config = dict(
    norm_eps=1e-06,
    decay_fraction=0.522,
    final_lr_fraction=0.0,
)
Each number is 128 + 32 x the weight over the matrix's rms, rounded and kept within 0 to 255. Layers, rows and columns count from 0. Numbers have three digits each.

# layer 6 attention output (transposed), 128x128, rms 0.0621, rows 4-31,36-63, columns 0-63
087173115198146119144144089232109104143158132113142149133101107113108106103038179156123145136141171112105193132106071138136142162143146066134152128145151074093132173107102146139139186117088101
171132145092112147137146163110174098110128137092083131121158128155192163200146086157131108092157163091039107117151144098147179164114114135129140108106101099109113104111140198083127118128163134
198169170135135077103093083193161128125195131099138158119138145165156114083109100149126058080136150099119113163153049158135143166061109192126162146135164098085070089126162074133126112095149117
123120153115137093169119102148147126078138101163108132105138174131116136166112146130074124128173111088106106203163132144128091122138178147112091131164088153140090125167146129138149172166184161
121162168167192141161097110167120148118077046155116160165108140136154127181140120115112086125154147116161089099132161121073085143146170141078126113186128163124155106152114122126096130140102110
132129101094128136126122130128124112139123128126151107114145115087151104165138124168121151109124124133095119150145133164133106103130147138171101135154036195127093134135114154135137172169155094
094073154113155177178186118115126139112145133154109071102168138149106107164164113178077120140089109174136147083140077117127120137100097117093085156124139175118162142096083088069120119175117109
172188169103132088171118112099115142143108070168183105111090154063114129120159086140107167093122115064183115144099067115126113123100177185115090131162088119106133113199094101187113178184128144
103111112057120167135169165063090116181125128129149148103147102075059143102131131157157177142148180121129098108135130104140092091157125120160119121128122120193143147144118171147127144147090132
084134166127106178182144129065111139178139094159153124117130083093062131163153126102126156152154138130167073109138183121139109089200168104141123139125158110179146123203106146172129094126134128
150107103168072083157092088169151171071137203126146118141118143153155097160161146190101101130135093135077146094135096160166179159126114113088102128106151178088147131111158117090082151086188144
124143095077126124102160135063149116081189160135166118165113154152183118170176096116151137162108107182119109130155158180146172127122116094142121134083118163149148150147162144107083121152193154
195140174153139085185093080142154121095100097136138143132078141092137152150091153114111090069158133040160084143136101095089121165155142175095136093194203079099137076175106113124030153092145182
151138150151064068148088125150168157160127097084132180110092157134123096104088110175148120068134075068113033118148072119127167147156137132122121140136210026140102088142138151121089182070155208
125118142102115114170156135142102162141177114156162144118118133082094149098075164151120148122117129073160083165063097132114107155121183137123117114146103109097094139122136085128125148148115136
197111114115103094158163134101169184117126164115143091163090169127171133092173156164086130156088084083145167115134138119139117103119122149106114122145067161126128141141142115110082133154163181
197137158160181116155166074123104113130155120129105108082167111121125179105180153115122098089121156133172120131142142133143115126113156181168167130157122130133101108142094088130081129166198107
172132116127103108124134101119113114177129142101174170125122063129054100063090124098161185111128121134150133169141103138099123153151108139146120157122121079192132118120111073159137122081150100
129163173120098120176129118081180142157209133102148152139101162135137097128053134095088147196103104168113128152097186076146089175083172106091131111173135149105119150082124065077093153096114126
125154170161135094160155097085148091185121062112107129117065143131099119091137102103129164112116100105186082098161155117135079111116133135168123165180148060178091111162059124155125121156105143
106063072148129076048139139132122157103111134140131148085092120093130066120169130183135057149122061150170136124075129169146164144089122119162121160111122166150138152146151165104120181116115139
150126120172174133109139172169115083042116161098073131136193162143180177210136148139139067033171153124116086153104144134105156141143079130162139098145118084099116100100133157090110071129131129
133134145114126116159181068144131189187103161127200151143066065166137105129120123152118147157121075124078115107174197144148087149095145095120116116118118134149136190093127120111132132143173112
152107083082112084120123198136104150098141168082096130098127179112078129093086144132119197171113176142034174193096111128131100099145123058113107152093068158095112190086184111110185149114085172
175184138122136067160144151102167163083184171076192118194104229118140093082136152127124127156083085132144107125104117127149099095110187110121071108216093166093088118113136103108039165203120177
126108100108126182070145126096106105161170158118113064093138098145108141161114093161156134096129155097109134169175055147113105121073012145162163109090090169165129125145152140216152162160119109
123154158122105113188130094050129099093157166164153082104142147082114123174150142094086173067109170130122088136125140086188090112119123121126141124155178142174121176133095134124086208161156159
194178180124111102142093154116135155138111132095200088134067132111118119148167097123156112139138180130174147124148096145132125125138151118101064156130165149159131117245145118160152128149067127
127138190203163115156124127113159164148089092149139111151086119141102134184182122091129132112165131147104051095127135101104125123179159043146081166165154079202127137216135126132107136149125160
183116107103104110128142144115167136063126135134126191168142169147150134158105145181132060096121112082060175157063163133133189121155113158124117121107074118137098084071173171106123132181144154
133110142146104109139147100152108188080126141105176169139121110090152088150115153158158081124082143175142066102133103152119163138048136144134115148092188123121102139101129119139076137110163091
118107129104121078159155098140172135094130119081132132120093167130141138154091143130100111162114120092097185135120101099174111143138165168168135091140089105109085133112137188126150174112097140
112082100117174105099110117142135115117126109147089110182181186141114118156146142140112079118155114112129143092137223098121125124148117147109153128181103138102117139137125130127162102120133142
154183134118167102168133082101204120140124114112104144135130168165126108147142124109105124135151101106092151104142102115142121119155094162175143126159098129109081114195135181109179127064109098
093208126097122122151130177103109134070147123160135095093156155179093128167177088134131102119101072169088116128132084142112166169190083137105137157138146125155134084170137118132130145137119122
132135129119151138120155139115117122151108078100131137116132137130123153149105172152101127120153168091139131097101126150127139101132143167124105154102109140101149140098140136113148146180102105
131203136081110102116130136110118141130144145097132141098146110103116155110144119118124145140181140109092136159107088144172123100108123139090151132107088139117107099162130151109148129128091146
104152113092064120117158125158126113140176118096117095084147113079135147117110108120096158159177117119124164139132152133178128139113129131160125130130108140081121155101116165113187096114095160
170128109146139150132100114118110092123099188163136110165125117176113126147148142153139144097080154125143139141127126114100107158146138170143118108130197137171138097130098135147058111150132101
174164122081132141077166140134097081153118144139146158144155132127152159086098141150124092120117137056177214187156105151120143124103139186164184100082095145130138128079099125150111103147152068
161090119107165137120142100095124081129142154106141097143084124131140107089091149166127118170138136131108135161119167127109124179098160143076148113126164159153138128152115138091071171195088128
139154137156093130126128169155143145155161129072115163160121126139127118068066167137129115127109127115144098172072064122153116142111141158122106138117111094073092122114164139087103184107143168
111131144091169083106143172076114122160152144105187120178114089172115171155113170140133110141080168144107073101121111155094188117134180158104129139116124175148157093141115131119065156189094134
182093106156165158126131092078111108133081190154123115152123150168114095088147125161141157123108103114144160133123176164110113122108134186119137128117154149169156129114089127154092120190133085
112107101085144109117163113151109120101192122076153156153145134097170164187114138134113095152102154111090138117145144131135123104121198167128171068156159133151097085118123135116110183117135100
076204144091098115123171141155132142118166121061142092125124099076156145177078121077123168176132125139130112137166078101181095095107164134133143124130121125052106137139130128116119159070129140
098152126122104083142148107096134144094102087155152126115141118108160134255135138097118108115095073159102121105119154134122159119117102101153093137150128133097130138092147084146091145125156173
139126133129120123155166129171149115157176103092115106137117147119135128074091132122112121148148111082131119167112147146130091105123154148115129115124091117109089150121141125112159166114162136
099133138128157143046135168137114165149116100149053184105157091131128130104065170118102106133166126112155185116075053082112146143111090142153175087133071156066111122075148146137181090073081100
128120105096087157101122137169132101072179122099153117169151105118187114100099092182161137137186135176128135091093117118116163153178115130116126119103068117122121137075156145121154093141141147
155185174116137102116133119115120093183082194119090120185119106200094129137106147129138166123106122091128150183125119123168086125113168198159167085137115168118121143123129134165131154146098167
182156119132144109132095127109084104109073121174129121134130211110075101185127166124182139101095146137124131200066092133117104082184110131112121096091095095114123117113128101217073153190117138
085133137113135126085199108135084083132122146114177138133175104095163143152101167133148137112079149144130149109178117190138075125101114200175126087104095151089129147096083112158116129118157069
178176149167107172105152100120202189164112121034161119102089115092152135142134098146088155161162117137084144114141100134111089159106104095150132143111064150124144158143155146093134174146101110
184175147108133147180142110164125071135174093104133107128111130110145133146082139119087137087131163061135150149096095121124125136155132160124174055127129100137128110102109134168132145123153115
165137117115102135133144132202102117131131158117086087097146174071114137092064157143103136112169134102140200180077143149144109163096090160120127107115096126061133123054132173130170116158136142
# layer 6 attention value, 64x128, rms 0.0865, rows 5-31, columns 0-63
153090149128124114202142140157160138133114123103119176153158150127194117131128119139087129135083090120097102148119124119136152124103199078101119162147114036166126074130113144137185164134112142
136164159205112133130157091128131155174118112181156057121119133191112140124123124065109143157141126134138110074156156130130105165123122125084096143095123137168145104170102104104123149146105060
118125155150108114171140094147086143108096111158109125175164103121173110131125147109175185113098165122090136134144107111141103119152098129049151107097125074105182113122125065108083137104129151
135091098129130135140085134081200186124137124152131174102116107121211128136115140198110125100114176133156178120115125107154228152103113140105153158076103141115149172128140117116118122097066134
115079161105119147177115147174075152102090143120127146108137119131123116131169170113114160145134112119097099141111156100105192077061148109117185167132134107101153147169124125114134135112101162
150160122069134123148158108193139119166129076070105151141126126102132153130069133117081105127143145111200078143120179122130196135147108166138099160152100069126180132127131109130127122150191114
143077146174133156114119134148129071113136150144145123127137143170120119132137121149121144136070115124082121122131108146061120098148088115106128107108130157155144103177149142142110146129145141
136152092098133087105156150191135111123116148106069116098095112069129133128126185115132148122120108114125102182109175125103129071154133097191127077172150133148124151121129117116148126127171121
110102120059135102049143078117184122091114144122089141127096153074114104131131158156176134148111118124137164142137114127146115084195109085124132094105128134092151179087143125121107144128123105
180107189099129099204123113092096121131126090103178078165107095177111195131161058119125140138147166133157130088124092101111096164149147189075150133140107118115119104146135170202143116139142115
110102155143151186163164120104096039144090149138120105159146111139095159134086132124146147129091148133114079120137133146105061098153173132149171111115119148150078079128130092173114131170160110
127105143125104135100118113115158164138148095151184078151136155124172114129180150190143127164116173126131112101141049091141105159159104150087113106111115135122131053138145191157136115099114098
125163160123123100161193102074069165122084098134153099119111139131152130128132081139118104144136111140092142111135062098087097160115139064085072110101131130112130095147133141081151154136120101
127127163149118118116152100175150086109122130113153097129113119166134141132133104134112113133075119107112089137116077166144039116140130155107102106156134172179156073124120131140142109133140109
172084144109134181141143138173127081184106135122171114179175140167129152128198160133092139149135174095115164091130113123111119108132176161125111128122136203156093132160155145179151139122143154
143169183139138150135183139154143117070118106162128072189089098116163112132090127114150168188129125112115109147125125142129119131081087149142132149111131113135142104136131109203040110135129125
066184113134137141112164145145129162114079118169082060098096134115134142132118126121135138154117114142084090163149172119107067108087112095161119137096132135114141107137114157115085108157088134
125089128151100146030101085119174160184102139093166144110101128093126145131131110154095056103106099133125140119119094163164174186083182138145105129080113161147163112110077153092178100123118132
156164134157128156093164112123050084149097139188107139119142132111139106128136140178134138145089135122117171135138135133131145138073119053180090120061145176067121152140154158108117139120103117
091071129146126111144158131158136094115118098108126106104146103091159174127163138098154098115143141131181100121118091133142122134146099154117162117112120087128159144145108073132140143116147170
128118085122142137161139172131164148099163119106158134141117175131156157128071130126135116149116214139110120153147105094171112171113124117131145181117122126120157082107126175133107141146113126
150102126166137171130105069181127106160069137188108175123139114118154150131143159119097141133149152126111141141105075147112077080147180094138124113145131109111076109111128113131154086117076113
177129110092144143164102198152125097137114136143110106118156149132137114128157145106145108041086133129090128195119135119105143108083190159133117106184143217168136099148097148100148113123182173
147110111158134141119142123176114057149070152099148042134095127132130201133116145154111117192123225130072134082134120149128146164097120128126113101056161212141151091093138102117074147140143087
135180117150154145180125122167080113161161129088136114148122111161107087127121155090119120108153089128112098125140180126057114103186132095119144129151115134158143075146122109123097090096131125
163118174160124128091125168100010091119146118125148089171111151095125144134114147165170141146120204120067158131126089119134123112090104122160159131139125174099126142146156125123081146121189143
145045144141142064106119131109126120149113146147100095085127153125186128130183176164134126140128158145114130076134137085135133111138115122077132122090133155131158119179131133098108141131144147
# layer 6 attention query, 128x128, rms 0.111, rows 64-69,96-101, columns 0-63
180165159186123102154227105159076121097050104225137082135115098153111104109130106106123129127217135081187161168116122151151141133130125156139137160075104110160142091178129111115092105124163127
126151135175141160121187175148069089150069106181138091158104148138091089106182055105115112162115091084192163183101176151120136152086131125107121170084086110162143082139058073115105133158123130
208114153054112145120111096080126151124135121141142101088091148047183148159158147161077196121127102141157122109115143101194134129132080064212117077173167125102140133118118205134091155095146167
092140158177101108144125131123150134124106097155143082185086146172121075131111096085095122183147053134162137140156188168109197127090116141104164166100092095193136135163100117117114132153102106
131108107137115084113101106110134114156134127161160153105141131130098131153169119117108102165162124124146179124146162121133161105131134100130119119136134143119128133151138132127103131115139140
157158113114090073166120101078117161140164164102107170126165120126087147144133166148096113097153106176153171082135129155137132083133078076191056075172146165096108168110158138157128109113194147
190129156189122151137109137162087081113073107138119127051102188095139126106137121105214138098170181077114119168090153144123060171178090129125141079115093181112103121081155164156017151167200108
168132139159129147165123151157105088116084094124120097120115169106127122102132112109158128099155126084119136160089140116134094170137105128099189114120081141119149127081159185186070138188162096
126110131105104105126120139070134146134144138105126146141154085144101156162115142173061113159080115164133139101174119131151201065100156097155090124161158120125168112155116104105157115066099162
164146085181129156166111098164115107136094067200103082141115162109119171146199183129154142150107188133144149119154172163104064143117086135082128129080110227104123195126158096111080122087168108
190120161096081114090157112079130116124159133131170120117140140135120143153176138178096113138121115154110214119097182158090108074125170084122056081156134155145103132128176129155140158064159165
097119099110089099117143114064115171130169218132181161103120087136124102159136117164110170169087079155160159133170128185132113098092176090164037119163178169102153158201112087098189080094093198
# layer 6 attention key, 64x128, rms 0.097, rows 32-36, columns 0-63
124108131135144159158058172146116222197074095104077126102115115054112062049146101105138078107154141093099104159128094143144139181143059150104128110156072090168203105123122089129198103160101094
119104094162143156158098154109104170166150102091084157101138125090144076063167119137127141100154116107144108149073086109150135123138116156098113097152111132150178114125118110136161128159136119
116143122135105129102116095118134095083148141153180127135116150140107159199082109108164132160113157125099103119168145141090095111148116101133146116108146148131099171119145130109075110101172097
099124173110112147063142138111141066150123123121155133087133110126135072092146128155108200165139122105141133118121107113130141134098128116110085121120139132151152113139091147139170209156079139
105168118107116079124153107163167129153135158128168094152129151189126134182136121110113127189124196135130142092178141142124131156117134147160104120121130140175136131143120151115104139114106059